{
  "head_dim": 64,
  "norm_eps": 1e-06,
  "rope_fraction": 1.0,
  "bias": "qkv",
  "init_std_up": 0.0331,
  "lr_mult_qkv": 0.7,
  "beta1": 0.95,
  "schedule": "wsd",
  "decay_fraction": 0.53,
  "final_lr_fraction": 0.0,
  "batch_tokens": [65536, 131072, 262144],
  "seq_len": 512,
  "steps": 2796
}
Each number is 128 + 32 x the weight over its row's rms, rounded and kept within 0 to 255. Layers, rows and columns count from 0. Numbers have three digits each. The size before them is the row's rms in percent of the matrix's.

# layer 2 attention query, 192x192, rms 0.184, rows 0-63, columns 96-191
090:110118136140152087135119096127160122193144122115122145158096098177166096114148121159177166116140115115077135129085176150116066099097119227142132040040136161064129136168105096125148170160143141095177149137135091133099149113145093107153131153128160121148075159126068089158104134139108121156
075:150110181155120195138116172161094155051117166148153102122156112091132114153137157125188158108146079126161111117083111105134172159151070068117107113158100089193152143115146092120147083097076138104075086111124130097134136153130153134087143142174126121137207180160110186084142134171063088042
071:165104086101093146163075147139181175183173114151150068116192089114120152136153169102118121130159161123053152195086126076132143108088075111157107158159185198125118126152127111103115128135154129083110121099150146205133103153098077086147144119147095120136091170201158082040124083135130133107
082:125123141117057152091082151097081148086115147110162073085156142113148146171144138118148131155080185138159151152117170117166141156117109088087132121207164142103113166112068167157147130120130141154098102145157117143128135105092120132080119134123167153122166100104166219131159060114117181146
066:127123131139135107123103116158098153114212121129144072090121082159072144138131166109101149071132060179143135141116110122122150150141134174159118143098136142115126135179150120113143142147122111140122147145139129141160152108186079093122095100090152118117102142137133101108075130122114126121
075:121076099118121138187144112150146151121052123113087085088119087089074128103079146130089121153126124130145153182147084144060146100147142176155126158186147139110123119161115130109130150079177130099097106103100141126129112170190139159100083165199151129129153130108171112067098099119137126145
069:100156143107131101154111098099115131153122115152134177135150152112133111113089067131088129135111136132088126109114159169164121136120104144138107129066143144123157142153116130132125116112132079112109159119127127137133141135056111127135102068094203136099150121172145125145161088161155050127
071:169085112138086121126143074102148156204116137144100120181186135214087172125120146159093145076118128147056102082138130137100114122173109133172111130091112146145100176164172128099148141137106149109124093119129135120111193176179130073121110128127150154107094097141125055181085114104116153102
070:111174148059216122150174120132121096160101087177114155124134120111069127084064076102078139130101128103030109115090098179165067088108079111157154121111165129087085124160104103128087097168156101110108156197137104141147106143088110115142154128135146155095071142152114088148164160170138153124
071:133151090152150090106122099091154112166125140086170129130202146171149135121172093126055098133133137133140116143127151118152131110111072134166144145096066084167156146146179109152165137079170073066145115116110140110113134095096135115177091032125114126146095121136120105171175147120151129109
070:098191187160115141103195093094090071165128116127132164128111113201187091079096112121165180170103116145055092091141099147124165114185073156133165104071084120108169095149055122102111122181169138133131157119162088153083138135146122136135131126131190145138054130141092122113161101136135154135
084:180132146127109128159108178192098134135139138104122118090107141080157157150171116150121092212132152125087154133105132068054105082123158120170141132140129145142084081131143134155179131126114130120150092109074099101104138123160088102038150152159135165173100138141133183135142092165154168204
066:132100158085138106126115127128100160132098150138163158168093093131098128089129162123067171114087122169100146175146135100065158139140137145146093134167141169115109202065156096118111093093136145229121096109097120194152169120181152104115141142101097150115113081117187136050108141140136176144
079:143111107088202146102154121099139162094109109163128195175143178126094158122109137166099130120148059115142138148114118143151134073117184118109154120156055155077086149122069149148116117110148118160109093155155108129107116086113175120131151135172139121094173157080119092083133151123164155075
086:159106161173114141098145110121109144159115098145078102148114155124138043147140132171169157174126090120104137125107119162114126083137141156154085119128104176144111186193088172096100165132085103140129100087159112161076223123137100124102159124155170113147130128149133163175110095162082144178
070:129158089063120155158116121124137125125091147127078126153223141116048129087085099136114126123137086091146155143056096092112092073092151177181159117139182113115084072157120168116150123168139135139130131103141168113176170129163119079074128187150124163152146044143153055107081085098171146125
081:134082114117119080089166119095075152088121188116099141158084135119134162141114088160180133121121099074137116128073155121122149146158148129075138145155110202155101132156166166093129122086145093129138116094125139113145155065153133089134098151098103151179158169097174163099100132109203148057
083:116078179107070182192130165136106135154118084184077151096090117082041137116161114162092185136116149111137168128104127096056115093135158144096140110193109145102063196157111114097165101136089171109139104134134132112082190113171137124125149116138118123137137148158163123159125067081057130127
061:115066116129143123145097105049123204115103155131144211117107100061074093123133096143163121075132094117125111117080102160192091081179141148109126084113106183126110115115170042124120149176069153136086184075131137112103119127059121147172169162102176139136154118160109158132197096100132092132
087:128067153195101164109162135134038184176129140170156060165111159115138099132183163131156088095147174118156090173136145137112213188100133078141149111168119105199146168115109098165117153124116132075126097140096131152125106125110186106137167146116165146131119152103140126105154053089080191052
080:152178149061147154111154116138082150129128123170106193131084070168091178108175163102157214149123158149150134084168129099141142125182105127148129133142155093078159206069187132146086157108081141102112136143110108152131121133142161123127090150155136121123090119169143159120085118058090163133
083:165137076142150108052135157073147122167144145126162124166160144178151097120098098130075105117145112123129100112109125172128112099158164114123175129182073110187150058139178115118104122178159127191130133123129179110099153119140154141130123142105161121120161138077101109169140092165132113127
080:079107096189124137144074185128103150161154119139191134100123149123132030086158138156142146085118125173071102157108141123135092113142147143085116131093116116113141063110180135156152139112103059153148095148099068097117109101034084182111136117156127110186175101058123136151172037105147133152
087:121128142140142112211197123191158193150099140116095116097125120140105083092210105114164116175111163093104102102116144136147144178112085109143120080128142104183170136170117055131166154130135123100073142128127094104149099159124139107192164131102169109125129101103137153078147124089165180139
093:195100142139170103150129093181103061137115062199149111136095132079155147091123097121116157171150120145113155146118108153138195088108141150072136144158078140147107126172165080075127101065149148144115119113080114161138112168160141126144197097079206087076131183118122157100167110182117107077
095:140195166114146134145153096127109180110120114183129129094184112106051135112108124121090176169048096165073161153152092073140124085115094125209104148173116153137081141143192116097086205090126171093157179092125149147107154110105125130129141086162097090109172147177133130054136113093160192112
087:110102096207060131138147163120166193089124120171139155105102106111108194139169113135117134109147150142069159110135162075150145110136141101134156110104116029133185110156133053148140180162178109159142114064123137086141133094136134133153095097046049180172169157136159128119177151140124116094
097:129153151063154124122177080131091116122173128124133134149155074145118105118095071100097165136134172143123116183110146141159188100075140125088133107191155098125101094128105161143120108059149101026123100155119162135097116132100198108191188155071169165105073111105086178099145047151096154066
126:149090185164064129145130162089124129121118200202138123108136123126102135111171085118140151129144137116095081136090114169077134107046160106177169122110102109178132139140122061129179145046104172092140097127204060142086166146083074145138168156110089126160124101144101114133114175149130170117
116:146115170149118142140116141082121171218111119158150138097113110177163121113120126142139164140114070119092039135153095196107127154073109131097169113119100102144132159163142093130086152127128171178112135134155077128179162127172137111093159106172158121153099174095104127095156108077107166144
094:113126095056139129140126129136131101156119083183116118134130114192137147091104117078135146131105089178146153157150135180153134168097074083147121161197066171100080121122140137119134150172065108178116134092058141110150108100144127153111138158155164116133109142139138150135053184107159122164
092:061115148095144085135082111166124112123143159089169142097095092143147151143132110131157105102099148115092095100110120126136116157153145180090149128111154102085101134138193146100104120128161189145084093158051155112111145159078134191123184146115130131193088067138141179165109061158048147103
098:156100144141151108132133163150106089155154053082107093139094106089078113124079125172157103162094068152147126080098138151124086086130180147141152146144175137124117134090157153131109087107113121105114094119130077132132174161118088121095108163163114120197084150154036171139190069211051117107
100:128136165145119173155175073084128142060134127178142139122146102160136056131121111083131090102128132101123082118125114126102056146153144160093147098141110090147084142149174082166157090103130153136054137113176150202134176148149056143131155112123105164089141124134144122072164146148204187128
098:137160105183142203171116094125113133136140204139123115110148192105124100111077117123142141122151116138075150097172070188127149129179154131211127089118172123181127076133174125098139166175107167121158145094085108169179074106118169140133064135138099131147195106132160142119118104087146125133
091:162107127113133192179136110117093183104104150119155134183119139177062116167075109089040134096164096134140104102120067092122082132110126130089140065114065126128113097159152148162107138140120144138134150132156173098168083136174114109168163117168113151138087079118079093163107149117139118115
100:144174098167137163107138093156116169132149142147125069106168164165148174126139118158158068092143138128115057117169121148163167176132153078097110142141049101179151142129149186083170080116141126140163118101172129120114112136167114078112137115142133134167082121110168136112125123133165145116
093:180131182115101146063056150103084130166094083112121095149134113150128175139133130109111088093125137102119123156131181102136080118122142100163159128126069067092065101156148148101163158127090088145081113096102159078076132136134129094126101187155176110125129087102144096111079076174181141183
170:136119126123110086120193101133079155108106070048139097147088115136179141085148174112204161125155092097184093133096123122136158166127120178094125153103096108153102175106103169155111115132135118131141104111148098095100142185112101145094124138128156153125068112058108032126178163125116125144
097:072103143121116180133199131143158107129104128114103169146072132174168180171095107112136084132116209108143090055136139157123142148145154073119096146096104110181121151153156115161119184110125155156085129073130144163094070149124118179107165111161144099121108099107080110114090129109129114128
101:183120146094125155178147190099077123078121133125073145109111097061116140082097097143126157119125123125148156096126116110130179107136089166115125183136146160099093152157092072187066107144084161142116158186121164155116145130157178156167093071151195100113136116121155117122138104132071115091
092:115142124142130143089121151143149144157087149132047160151137122180166192178101147174078106081100135102154117139116081145176161111083172168161107079111118106132134077180129081075156116119153103088094155085134136153132087102188084130096127155089133136096155121064113133061108090096126126087
094:076092098143140102140140123203139113067126053146177172137137080135185167145064144125244207111101104154179091151133129178142076121094105106129174100129172107104169103089072153124115086092177088129075085100127079127075181142136152154121121132106153125120152102188179129141137181108137116132
092:155110114140065080105078115063171130107126146138177152120117108093119100131157112179137155088154046184117122134167124160197144046136152105157094085131101166139152161125062102120137151125123156175112133125091106149134116107168105173129127077158097125160121097124185129141199109136122101181
100:114102139058128098101124159116150142129106111117166218136095159089139168141158112105109126122147110159185127146103143192142155119143197154120161125120174115112127104125175124109154075153094083148146124108113089131139105116194154099134123145147140136110137117079107122146119188112155113089
102:069104150118076129108097162104143108134098160086177179159109135123192120120111136090153064152110103089088124177136088133090073144112118108123115139150107106139093092163111090143101175083136165115145153095128118122124087166100100071128113129092142132119140114102118117136146153153178154104
101:147147139164142158143152156133130142113133141126134072134131203102089128097107146198110129107087158227158131114110112100117083111136058135118115071178096142132126137117159035091171116136127164122146108093109137190137075134109171132156141083100105121145145090072162173143150100163135093166
094:173117138132116176122165123146143179102080145107105146086074088167165158133107121131123161191135161120108088116150115135129101084154118164115107143127120111165069179096112172165125176147143151133138176181122115121081093140090138141129194105156075103132177124134137163163171134157055146145
099:124157068169177126135131158169155108143150116177155132137145065148130089059100148087101161138164178135112127110119121107142157171126096121141111069170129104194141181144142113160118094121155107099113151130101124076098055116141158115142144149148087187093133089187149097106166062128158171139
094:124112108098195144122140088100116092169088156164153105114115129107129116141179115101118034116115107113190149145121128140107191082133176137096120147185140125127181106136093096180060101142163139099134149128174132095079112230144065114116121147187136201135146028074116140123177088125129106108
097:189163122146174110144149118135125120136101140136178103117193151131147092091109138121114154131139149062138181157169127165071122130160095087149149096182121147116116077161150150137129168162117161144110081119210125115105146086140063113083124099135121145140158088204109117074058119162156100191
124:132083069129106142170150132166157129159193103099092128089155126089111175094094132135137092083126133188074150145161078113138131131183121119100121162132196115136139083132190092144110153145122106122123137126036170120107089121097151100119135134108187159125162157161167126137131060114139176128
109:154163124157141143113172170176187136069115188130159108119134106132130135124110134145120078172069163130084129174116132110117166136081088095098116132144100103095127085194155110105188193116098117091146100154050095153166149126098143159106160130132133095080127172188157126043072148102154217136
100:131132141111209156098100151087126098136169118086093118142138119118179183155038064125168162189154183028178111149119118159104144133121155142163149091119083173126132093107126174132116128100115142083159118065137151062147105123171065141173168116119093080105124119090125115131142106094183132035
091:152090144158178118154118157092171142089124103167166130116159125158124118132152070146113084092097196147113136106157180146090155093164145159138114146040134139133215143138132129105094111140148100080148150179140127111145162122135121148158149173132183164153127212160081073124093093173203128118
109:128136156094164110095118111170089084128159094125126156094134153132125110092166141103131146185176094122118146139117179125121167135159122157144140131133113201133138065094129130169098125131135113101077148145136097091113181134181141104175136141190158172219145087144108144162122145109162093128
096:114133075150121149058089179172125135206166109144179161111121185118180122107177077115109082049184077095116095107106138101155088126125158134083145069118145139145123110052168130192116143117093105179128116106114132066139143106094196149071093127081142126116090165187097143200151075169090167092
103:094130062083143141178136117089143110140153096104103104157159078176080118121092114050161127088076175128122097081164149112165155132109133151121111158111160171129108110095115134118140117127089094127115123125145124150145114121158118126171105101128126139127138108154148092133129090125154119092
095:086137178101096119102120161164146102113101097175100199150103101115118152092106097135103122078143078146197127126140157141146147140142153121150115129124140096099105061100085103102167157092137162153078194151034123161171171127171134120142132111161111152112164156120116121156151092182160113147
094:132098172158108107119156146148142086169146082141157149114101109122158145151131116095103142126110137184142082053060108112101097130197153093135179137136145123098182100120114125085105150170117104088137128153122116147115159145130085101144117042123146148126099132123125145121121101104078076079
094:114137153150149121108126160107150105128134142135156128131098125149079095149113098132158124173130142111141088119157138140148127206115142171138065135083128187111136076124056125150117159115179115131094137183115119129158122162078155134122177109156188113187166132159191081083110095171188122179
093:087104143111128124093097081140108131112088113045160138167143060083077150165075104111151090122093105093149104119107056127190078114132103134108135122132153218140106103097116116192101158152114110124141146141080158115131142102109119106141121090163118150115144121110148183138085078066187154141
092:156181168057187096120133129075097115118109093070107115125154067071112104137143123078109158161169172099085186163156116111123158152081060168113112143086120156160128100161112130124179108102102143132119104153119118098099075152113080101168141121138125122128095130128072101099139169128170148111
138:103092161113128082062128116141040098137096136137064128171096132141200151118170116143128143154128166063170115164115145111156179113098157109072166124111134122122172129139134117157109121104125148097128122140187095143102148171223143127188135211099111150146117144115088155134073153150117180155
# layer 2 attention key, 192x192, rms 0.182, rows 0-63, columns 96-191
085:096043075110105124155155103145127104170113122117123118111128116077114156124112147136117174094157114097172136075153155124123089130127138146163169123169152110169157143091127191170131169097150191138180079070078136147086103167114062096141104148052116174164162146119085173188107073071114072182
089:107109123148144147104161135126060067078130081075133062171111124114154126173151162119169088135111212120135096107173076139128166182116106064147094175112151116151160137121145074107148122182081144150104115146142112137124135119062162126102073071149125158169119134107155104158088068094075155087
079:127109100095177099086123104097119157117137102119154192181140154119118138132117099135170125123120140098108128095170100168096178161145123136128150159082128074194082125111163187171067133088106130082166102158137098088112093111107153161182095142103142104169161151040086129121151172131175085090
083:193085156146124156145126100093126118153124128135116119210118100094200124141103119133126129100173085085195137236087148129102105134125135144162179113100142141115160099067171129113093104134152158147111146135101163069122135089107142116182099152141107142131170162143143104090095144150134149126
089:068128109134111128213154143149115156162129167088118187187115166105107158122087092172215059098160115072141106123187100114063171130141118086136094117155089115167127146145129101199162184142136143141099145071151107091161101083148156105096162108124127139150172061068136111146184190093121144078
089:148157107126125134146118159115113170064155137104140112108100161152135112149153088125082115068157085127151123154087151063094060167109069162163105092103131129139126128074056136181127132107104127157130144141132139129113166107076166096140160146147140079083105117172073082096070139150086095143
071:144105111133097117129125166129135127171162119162069097193157119090127118187149155090115076195127166130123128096136141185135194142143125116060167146129143118092122143110151145136169152160153089126126119151141114145097087135170116128136131118097062115162149132123150092122079122147197136166
079:067088075061110111138161174136092150094122120096088177102146109157130106131079134130137131139120127126068110092101058167163101180084102171123128143125140111115182159097139138137145179082136145176108173106110168129112126138132152145119110153159112133079089126128098042122113240091135116101
076:139068169104161126118064091054111167093129100163109119094118099121132114134159189171110113157099128133123144150168130110149168130161189088134151127153121163153105154142139196128122156086082102121185102073147147198150077121131130114170120145139129100171138168134153168110161084127192171089
071:169146161132098096086088223103108153131070144179154125141101174122122149140107164075120137155139186120075175167187089219144150154144194113122133107167106124140142084106150146090132136149087146160149090131188129173138106108143135166109120077150111127145182104115144109120152195128187129158
086:076163079141089145201132138109111155106121138102178120147078100128163166144114151129123115179173132089140156181177125099151090153084106148145101151139080121107123116115128108162132121086153195132188124104161141158144145158131130107109165149098159112137109096187140200158081054156123135074
074:103126076100152168135160122087107162193108125135092091184080066098184122124092148142088164157070142142171148198128156103150133125118091117090136157149105147091098108198136121122125113124165158158145118110114094215067182163119114153142152138138109123125097141165140197080164114057107147094
082:122147155134182136128061124093156095136139114119090123114102106171153158152098121134133161128096086177184141163077145059142079124106075127143057109113125100127082124145076108109059144171121116111170130141108140107091162176104122119122126115099123076131112130079049144140025121088094084141
075:088060117180105097193140105157191125153118103122097100116139135134099132135087110105081161099096144133161151125123156142054152146151125099174155061072161187123125124109118157123080147119117114125148105160115137065121099127131165141125097109169100128162163133160098171139170136122132076109
075:086138133035134080121178135118130091114135132107070078115125110149135095132119155168125110087132166114148117126156164054135140102117152094078069126173089164107090123143181081170164139139146166108137140123190127146124179167105097174131144122129128144102041107141137124066092077070130132101
079:033116162099100139105095149110179092137126117138139177069127123103179174123183141129128141079106068126125153139106095079112103133161128098155139052099087134155152139093073152112132174105082109073145118085143113048107109125026122128191054129170146169144140128151148065138146128141121074143
093:120138130158156119161145127111111115125103170104125048104121144116126097144120128126082147158107066188080094118092181123165082083061059141118094093112083122087108175189122117103124186162109134085151130127104104091114154196120124188171167158123188143153130089145131143143023101108103125157
082:105119154070103085100128174046142084113086114071126092133140191157115155114073106112102173106079126135099118216070125101139140165135123130091133168107159198120103149101071158132156110114149083119142137176116170192181101148106138102095130106142120108087126150104099108109123116161140175093
079:160089094082069140131051096163174179153128159148142110074100105129154118150152159154158139084156117106141151101146140191077087135112170095115159108141149160093131115110121121099163074142136168126160121165138120140216126033085173137119149123147135116115141127128164111121135222201142132132
076:109121106168113132131188100168100106084155164134140166111148093154109115053110135136171090189087108123110112087086145116111185071102119155142135109097108159064070094186131106115140187146166112144157144120133125143098164107147157138128163190162106100087133085103144183105111154101086075166
078:097156172140055164127159086137119169069157103129156131137126092121108126153125140137113156120172137182148128103095089098167071114127014114124148133106119159132200102129110110115131131146117183105139067114162149106165127095142142120089078154129161146100109076140090070178067110142129145125
095:139150108101162138118133106199136140166153163131180159104115078150061106118142139119116103174127134119100077104202148151096175103127083164158105080102132155110161141096176166100191201088144122095125184163155176111106115133153098147147155154144166131161104112193123147128126115104166080184
088:155108112160148135128161120141119127087115208105116103162096169095144143137116160137147077118213129126123123153179151187154103162133168163153131138151109158111097128137093135148179088146104162174174126113105164115174146115155209137043186133148084166134139115116127116202117148134140103210
092:060104126087182149168101140156075126177181142134140099130079123173102118108122117180189130091119138130141127214107155109113088091069143147060097122121119136095130163119133107157127141135145129095160133109105147114130120149087130151166114170116102162130071138159120073131100064099121106191
097:138122109128144092142163111141105164125072120137115084164157160148109102104047139156095115101160182108140120053106152131072122183122156131092112189139204152128124125172134093150072145148151194146161180140093079177129103117144146150062144133167121139141095147114161124146120137150168189117
091:145129172103065101158128136158147081147127065150111164091158139179164070133125115087087162140140146179091152111137122131143134069130104129142127106157102091135102143103145130100142127081057115162141160149123124117201097100142123130149116199130149164064125184176160137132132154172069150132
090:125144167171168140113151144110174183084123140137097145127084155137144140120147133128116173109103169146141132130136167097119107091144102164117059111108161073124145188112112131114133149149140157233194084115141184133157146129128082149119128093156101123117115159080144118173093191153165128180
100:109085147112115100146139153098103133143113121105095103133134107119130144095182140145171110079157111098164140175168162096151155086149089147108101145080081104115139169084141122134173156120105132107030110156112068096175091156119088113177080130121130156128111037110096124092181153103151074094
095:158141156114052094129140049084049059117102124160163117093137089099148173152136097191107105108099120142115075157074106110171164122121154166110082149113116143081113119088103136133097122149179101112134131113072184101071161110145131153138151090169100071129219155094124118120163132145105096127
100:215114141125180123102104111128129094128114093141153136216088079090152149169146090119190117123136127121130099131136105130104128124116197115120152110120131132183170122131156068138209086114162158155157098152102170140129188163151139118129172102084178129130170131089100154142144115139161173159
100:127144083054084074143175120105128145103098099168105146106119163161067037086145143169106124166130097164155110121181129150090161162106119106065136077143166159130138143185108129105125202131153126113193125161122095075141125132109115134135123128097213149117138160103084058113123091083181131141
090:095125133134153157197058147154076093083081181127126135146124082068098155120092120132179126121109072188116140129115077170137102168130116099087137166131120141090088117051174122119136126147122117109146146134121091184125121144099128106118159142092150057112126174119159160158144186166090167165
110:130135094180149187140184162143083095142134107105134080128108068100148081081135113176156173112161110090105146147115094129123148126096085117127079150134136129154135088105096128159127120096175135099153102170126130134090156135115098181078084117071000070133171114215150132152121122100102097184
096:186096161130173128093134174084138108099091171159142146120201130177165124156163143133134149139146116098114116151121129120104093161134139163095123083148122130169094164110171112103125099102105081189111127140100064137142099101071106143154078092203137143107143186106114094096132134135116159120
095:133131158129131107141083129126174087077208109091143132132134159138178174153109151124081158125134135140103095088107126121160118073155147137138108125143134115103135126082105152165140135158027128129119127146099119081123120095131064120145151125124105124078143168188071060148109093155046117173
100:149114132122185145139119135143184137162167109159122113147105144169150108173144098108136127133144155194134191088127120120087093144215153100163154106169104177144135107062158130148126146098109106193131132144116048160087068144088091102126135139128114095105111130109131193098161075123073126116
095:115166114088090112174114069151123140099119119156109107098143123103102106120095103135136160140161069160085144016104122200068130177124083131135117115127138065104125122167097171112134192210129147099167140100089167125101179118058168135152107142205128111147075135177112132195120152186114150133
098:171167200095255150158100099096125144119118119142102117134159134118129104108135139119178161102122091092146094201152153130143136146129117127099144091159102069134112113136125123146180185136148115131139226096106170166141114143150079112113123119156125057135139137132128153136127069148138092124
099:165126136093211099101135087123136111154138114120170079155133138102100125159109071117139178124213126167151149101125149153151128153093189138135138134086131128109114101059144091118113120104133116157152126082133087145133162107202131155083128150106127119173110115164098139097161127153174113156
098:067110097149107195144176170156065103126118141108108184154114141060138093117177128102092075140102104091154128104144134092131169186168120061125115159168080131196151209102150093189118048092138128159154113112143168150081163113127111177088076107092128122127171115115152128216149161095146135095
097:125148108085141141120133129135203153089159149106169039124135143125198187184154113132182139102175097102144121123159118086140174136107124152124153126107087150132097122084119088151134083095167085152058052146136125125130148110125116108169165099134195075159161103104079124104178109140116110101
100:138156126146109192069118171106154167107077174183131090135171124137163137106115130093098104182125151201133136140174176150144186161193142161084125146129122154107183142166105105132146112092085143147109150112090096167101074098149135153158133110137154103189074101119185079149117126157142150074
098:110122143131051097139124121098159074116141108155063103162175118146171099154078127087170161068215149106136115130103139141134132143134097178131147163084142144137073166163105091061134132213131122124089181133163137131134170155160184163082139125144112134116138105112158100167050178129179113154
097:147179157146159164116103061118107100082123102093101120147195091123082083077142116137118104079150162148114157157145090117111165119133089198140115087093191118142105120068079109142106098082105134119062114166094171145098126137149140095159119106104162162112134126103094105092179113136168132113
106:133116103119142164059110191107170120144187121089178109114118174117083156142106118174125126073138127197121199089099145164109103132143114102168154131107110063114111090090122126091127124139097177168184110080125112151067114096075068110067084137158078198110109128104113098109073131083097103135
100:144153138118162139124097107141140065148171156109174131115113196101064091168123152115089120102131114098126115123140152138082092156110161125042174140133110103074147141062153158130161130120072100157104141101120082135139109138141174142140136107142067130131087156139111103145129118112176153173
090:143161176055127096097135122135135171159111106162158161159120118123159137104137124147098103128080136142139101118096135128133178138144153171122122153141134144136156122074098033185128132079186102135074118123141119132074138143141106131178143167212172076112126146132072104083137090180068127099
097:159151153171092131148187188118127094077103140109083125125190164128104129163174097156161098151130143090125157107158111123073153090144122141157093121117107156139137125125152137110159166117209158152126122129154155116144160148161136102108155130136099125138119160039104204091075176132084090190
093:083180126173091165193104121126165135117124124139147146083143086113161137151103182088153168098110116145098159195118073121099218129103080123091113158162190149124134076132138042106136129124173114129175101114105208089155062132133165152100101088152146116154124157095184207153179136104108119134
091:163078106056187119185208113088125108158115150131138147107090151104139193083136123122103151139156088109139168156165163134132104177097208084052212163129180196088180109114156131172163115105115111165125121146172091107163100143129114118173129135140117137126105115132160122130184078119168103049
099:088126142126179100052126136086124062165090102151116069125095121167130171175127139116079125130164103092112121034159068158133087155127113121147117129124138070163117167127151154105181099177097103109105149108067103144109129140141153146106114142176160133104123106062129070058161119152156109099
088:161097130067143131117176108126111185102139143122125156067086151146062140139132175109093173114118112137082136172120150096099135125154117170142140142097157145140111162097151139142097093117094088134177134202172100129168068124085148114080132127170111113110133194170135107098147113147177111137
089:139162144124081134112122141087129137111092117076137165134125140120087132117121108132139091121081088154162145104109087113140159174118122114116126138146141148127162081240108123084105175078109130082142155087107097151104160124113133111173130129135075130097109129126150181182137170132203117146
096:118127140127144062042115152140094162128140141141183156105152158117082096110073137096109076164150157097149158154168161121115169137168104149132089103110134143133129093084135125097127106146143163117111094141100146168112187101140104178152135150121137107175101057158129121069159106135168087136
096:075100179153102100140117073111125112130143119139072181117105152077134125141102120129104183105108115085150103098115108094173109203143137127109124041165084150119185162162147194109072160146162134136125155164120129097093091135112190135125155139127146122110038167140166161106085145142192173138
095:152195092097201113145084147128127122144147135118128102124145130167090141168137110114086119142146113150178102033107105086035137061130161159116132081167147148171107096129090124100154125067093074097149109106070147126135178124172148105131131087139093101147169196175122153095138061091121124147
099:118126149102091116163154136079139081130154131109119082137169087135164131097071162134169116147140122154104048124140133159168167115157197106108119107118126158172090135133176097174125129106141159138150073204123150081151160131067214125081066043058159142123086133114137183148155106198083130083
102:074158077134068135127084164121145112141105106119184108109142142134070112148146151105189149096123126132139127030117131087159117188217152058118135096183153169150111123145127181147067104213118110126146087124189121162124108092103084118144057187104134092209123137147146130164063118109147155075
096:129106113157107103135118126119179164116145069144122093126116142133091121121109119145073162072107150094096183133137173090215128131150168057083140080167123094143114130115159207107136073123116111117173152188115100160133141128095096175063124178164089193078160092206097140087167157159137081159
090:158196130128028095131134140166134096146125109123150141122096077168083165154108147124130148081113108143186124090156106146131131113129163122111144128146149117116153135095120130143107135155147148142153161144109136147108199140148089132134155136070125099143169208125114152128109143145126130119
097:123115119121165139083074100101132102089181142085145104156128158135167097084075130122158115160113117149123127145070167139108155146104152155120135141180171139123093096145120118110153097154089141113178104163135152100148128074061189137084104078117128083139148145151144176176174089141114091060
098:135140100100105147151110167103113102136120116119130111156162162082113163106059155121085098132085131110147137065151124142078171079137166132137109168156069163121127111103157135129133150126113109134081159190118140170104092157081107162179101162119069136093119179134177089091095082032156119126
093:199142113080139059105120128163107075145079123133187141085120109100124152131163134136163096169211164138108125114121140166097182169142126133108150047122132131126159134088156110142128150125129165079066148110144102093141088181136078088163122128140152148179101073192215091085100150117126098070
100:110144121153130089132122147147147160117135131091172122148130101146169104143117091125115109130113162147130064100171130174131184132175119186145116133078148091142179157126132072155107180119141084117168182144157138127096106130135167094187120172159162189155135179184104143151172153090164154109
# layer 2 attention value, 192x192, rms 0.154, rows 0-8, columns 96-191
101:133069150063119149106116121149105130098139173091077146137101090146076157153156126117107127172046123110140154188083108152148115172139145148126177159128122132203099082145129148124115099112170105187091116128165116148129148105157131196106157188140111073087127179147132143121157142141140141101
087:126158147119129122105088089097110124124092164122151138155156167119160183176147117116117078101136116146157112165140178088197117105099102146135213062088084048142116112122121122147030091143079118106167204132150149126151155115089095053096188096126174165137100134146140120096113063115109052141
095:139197127141160107121118055061085110060172153182145165158152099118152078168125131122094075101145167152138103084122124122122119111142092130134127112115080080148075112123128110164135073198077137139093139110139133127130105114143184086088145179122128163100087143105131127147104132087081202186
085:156144177118168113122120098123108132088145142139126125160162137179153147066051150166147152087146086133116175135118130141068120105075108114133122180131157096150074184092173086102119139098158142121115207130156127084138143144112103111108204151131141087153054181149146143103128165121106088084
094:113144108167141112151144112154108062176144127098201133122110084102095184086101132119108095119126121098157121105169089174163139133112119064156095124099129096116136134147136129165076163111144223121128134217136172133162124120129186071133111079080174174114156136127151118180110144140143075128
092:044113127115186159146146185136155097129103181154138120086069126125097145131134142162166146108147075071146142111099097135086095170084130200126124106136151200104110094145113086147053130168192098138132096079157146136087143166120119117129153103091176135193112134103154101137144181147121133160
092:152097067112183177113131147128105147047069161148182149078125104158094112143127156088172073093175135173134132111104117088125132162094121140056151129090083141145174138103176117092123063154113107162130134153095116059124115079127131143126145160119144161117133097139136092064150150128194177140
093:119078222153109184161127110125107124136172084085104087143094111222157081134115144117143135121157151186137116134098190135141213155133068146116131188174135145110106094099153127117127105168115147095131177198131098122108125146113160122137155142119043078139073167131149133112098134189165144152
090:094129146119134125099123135082143134154078121120106143179180171123075167131174064107085122095090112176181154172068120090157147117130148134112163060087197136107124213131133129142101088123173131118127176123158171084157133149078180083105047150119068101117153099144099100155103132169165095165
# layer 2 attention output (transposed), 192x192, rms 0.325, rows 0-7, columns 96-191
105:133117162099118152135165117122136140165117165136147154100140142127211107104133160079212099129153135157147150060172147097113219102126098138108101117144146080173123165079092090190147152147162124083085123065129112134106110106088109122196164098138105139163178104159114148098086109118151067111
089:183127148140164135093135141148163134144135117159107138142080067127124098109164126098107104090183226148170176129105132159060144159115167148120104174151152176132133175117143099102179088102143132130117125193150125134184126145164193203122169149107118171131158130082121155114137088130111187158
100:142080154130120185150100175127149172143040134115141110099129112094085105101138139101068163140099070094110140131140195061102077143120148102090108127122194244103181137122121074119107184108143142099184127182134130131149141118149119124156133136139126146147196130152191202111147103108156124124
093:160098145120103152157139176127160119190127102150154152132095135130092173129194103100101121119138166144127061166106158174123177097194131146099140141118061134197146109149126103095111187134145112085111196104126112173116104170155109147116095108094131171103160073125112064093137135171158141190
101:195144141100139100136162126118112078101084128094113123122149176173123076182132097139113131110157139118086100113168105139120093151125090167136153127184166163114117072143153108072112141156103102078123200131136167112090157141104059121038152110114136097039131114125060138147152153182094160082
097:129162121055125117108093086177106141051155117195119146136153091127086121126103158178121133165120203163176114128176172148091122071129157133158100160128119113098152103106133057172147189073073148111086160078122137094102082115186176122145113110178135083142145167154058093149067082108164137162
099:161164171192126137152105111085171112159128098112100117149137111128102113166175143165152147134103174086118168095115162226038159151155183091146103153180181113129124170115149106178133163123120093090137127145108080104106136136168131166143087110160151136159108120133162140163111139109142156134
096:104111130119196103136093160141095130154115158142137200075148160124152136060105118136089157156128170096082096094131110144173084143116135086105125056127131100172128145118076147132187171115073060169144072123132090183124110141112124182115074129152119138084137167143132097153116142117132179122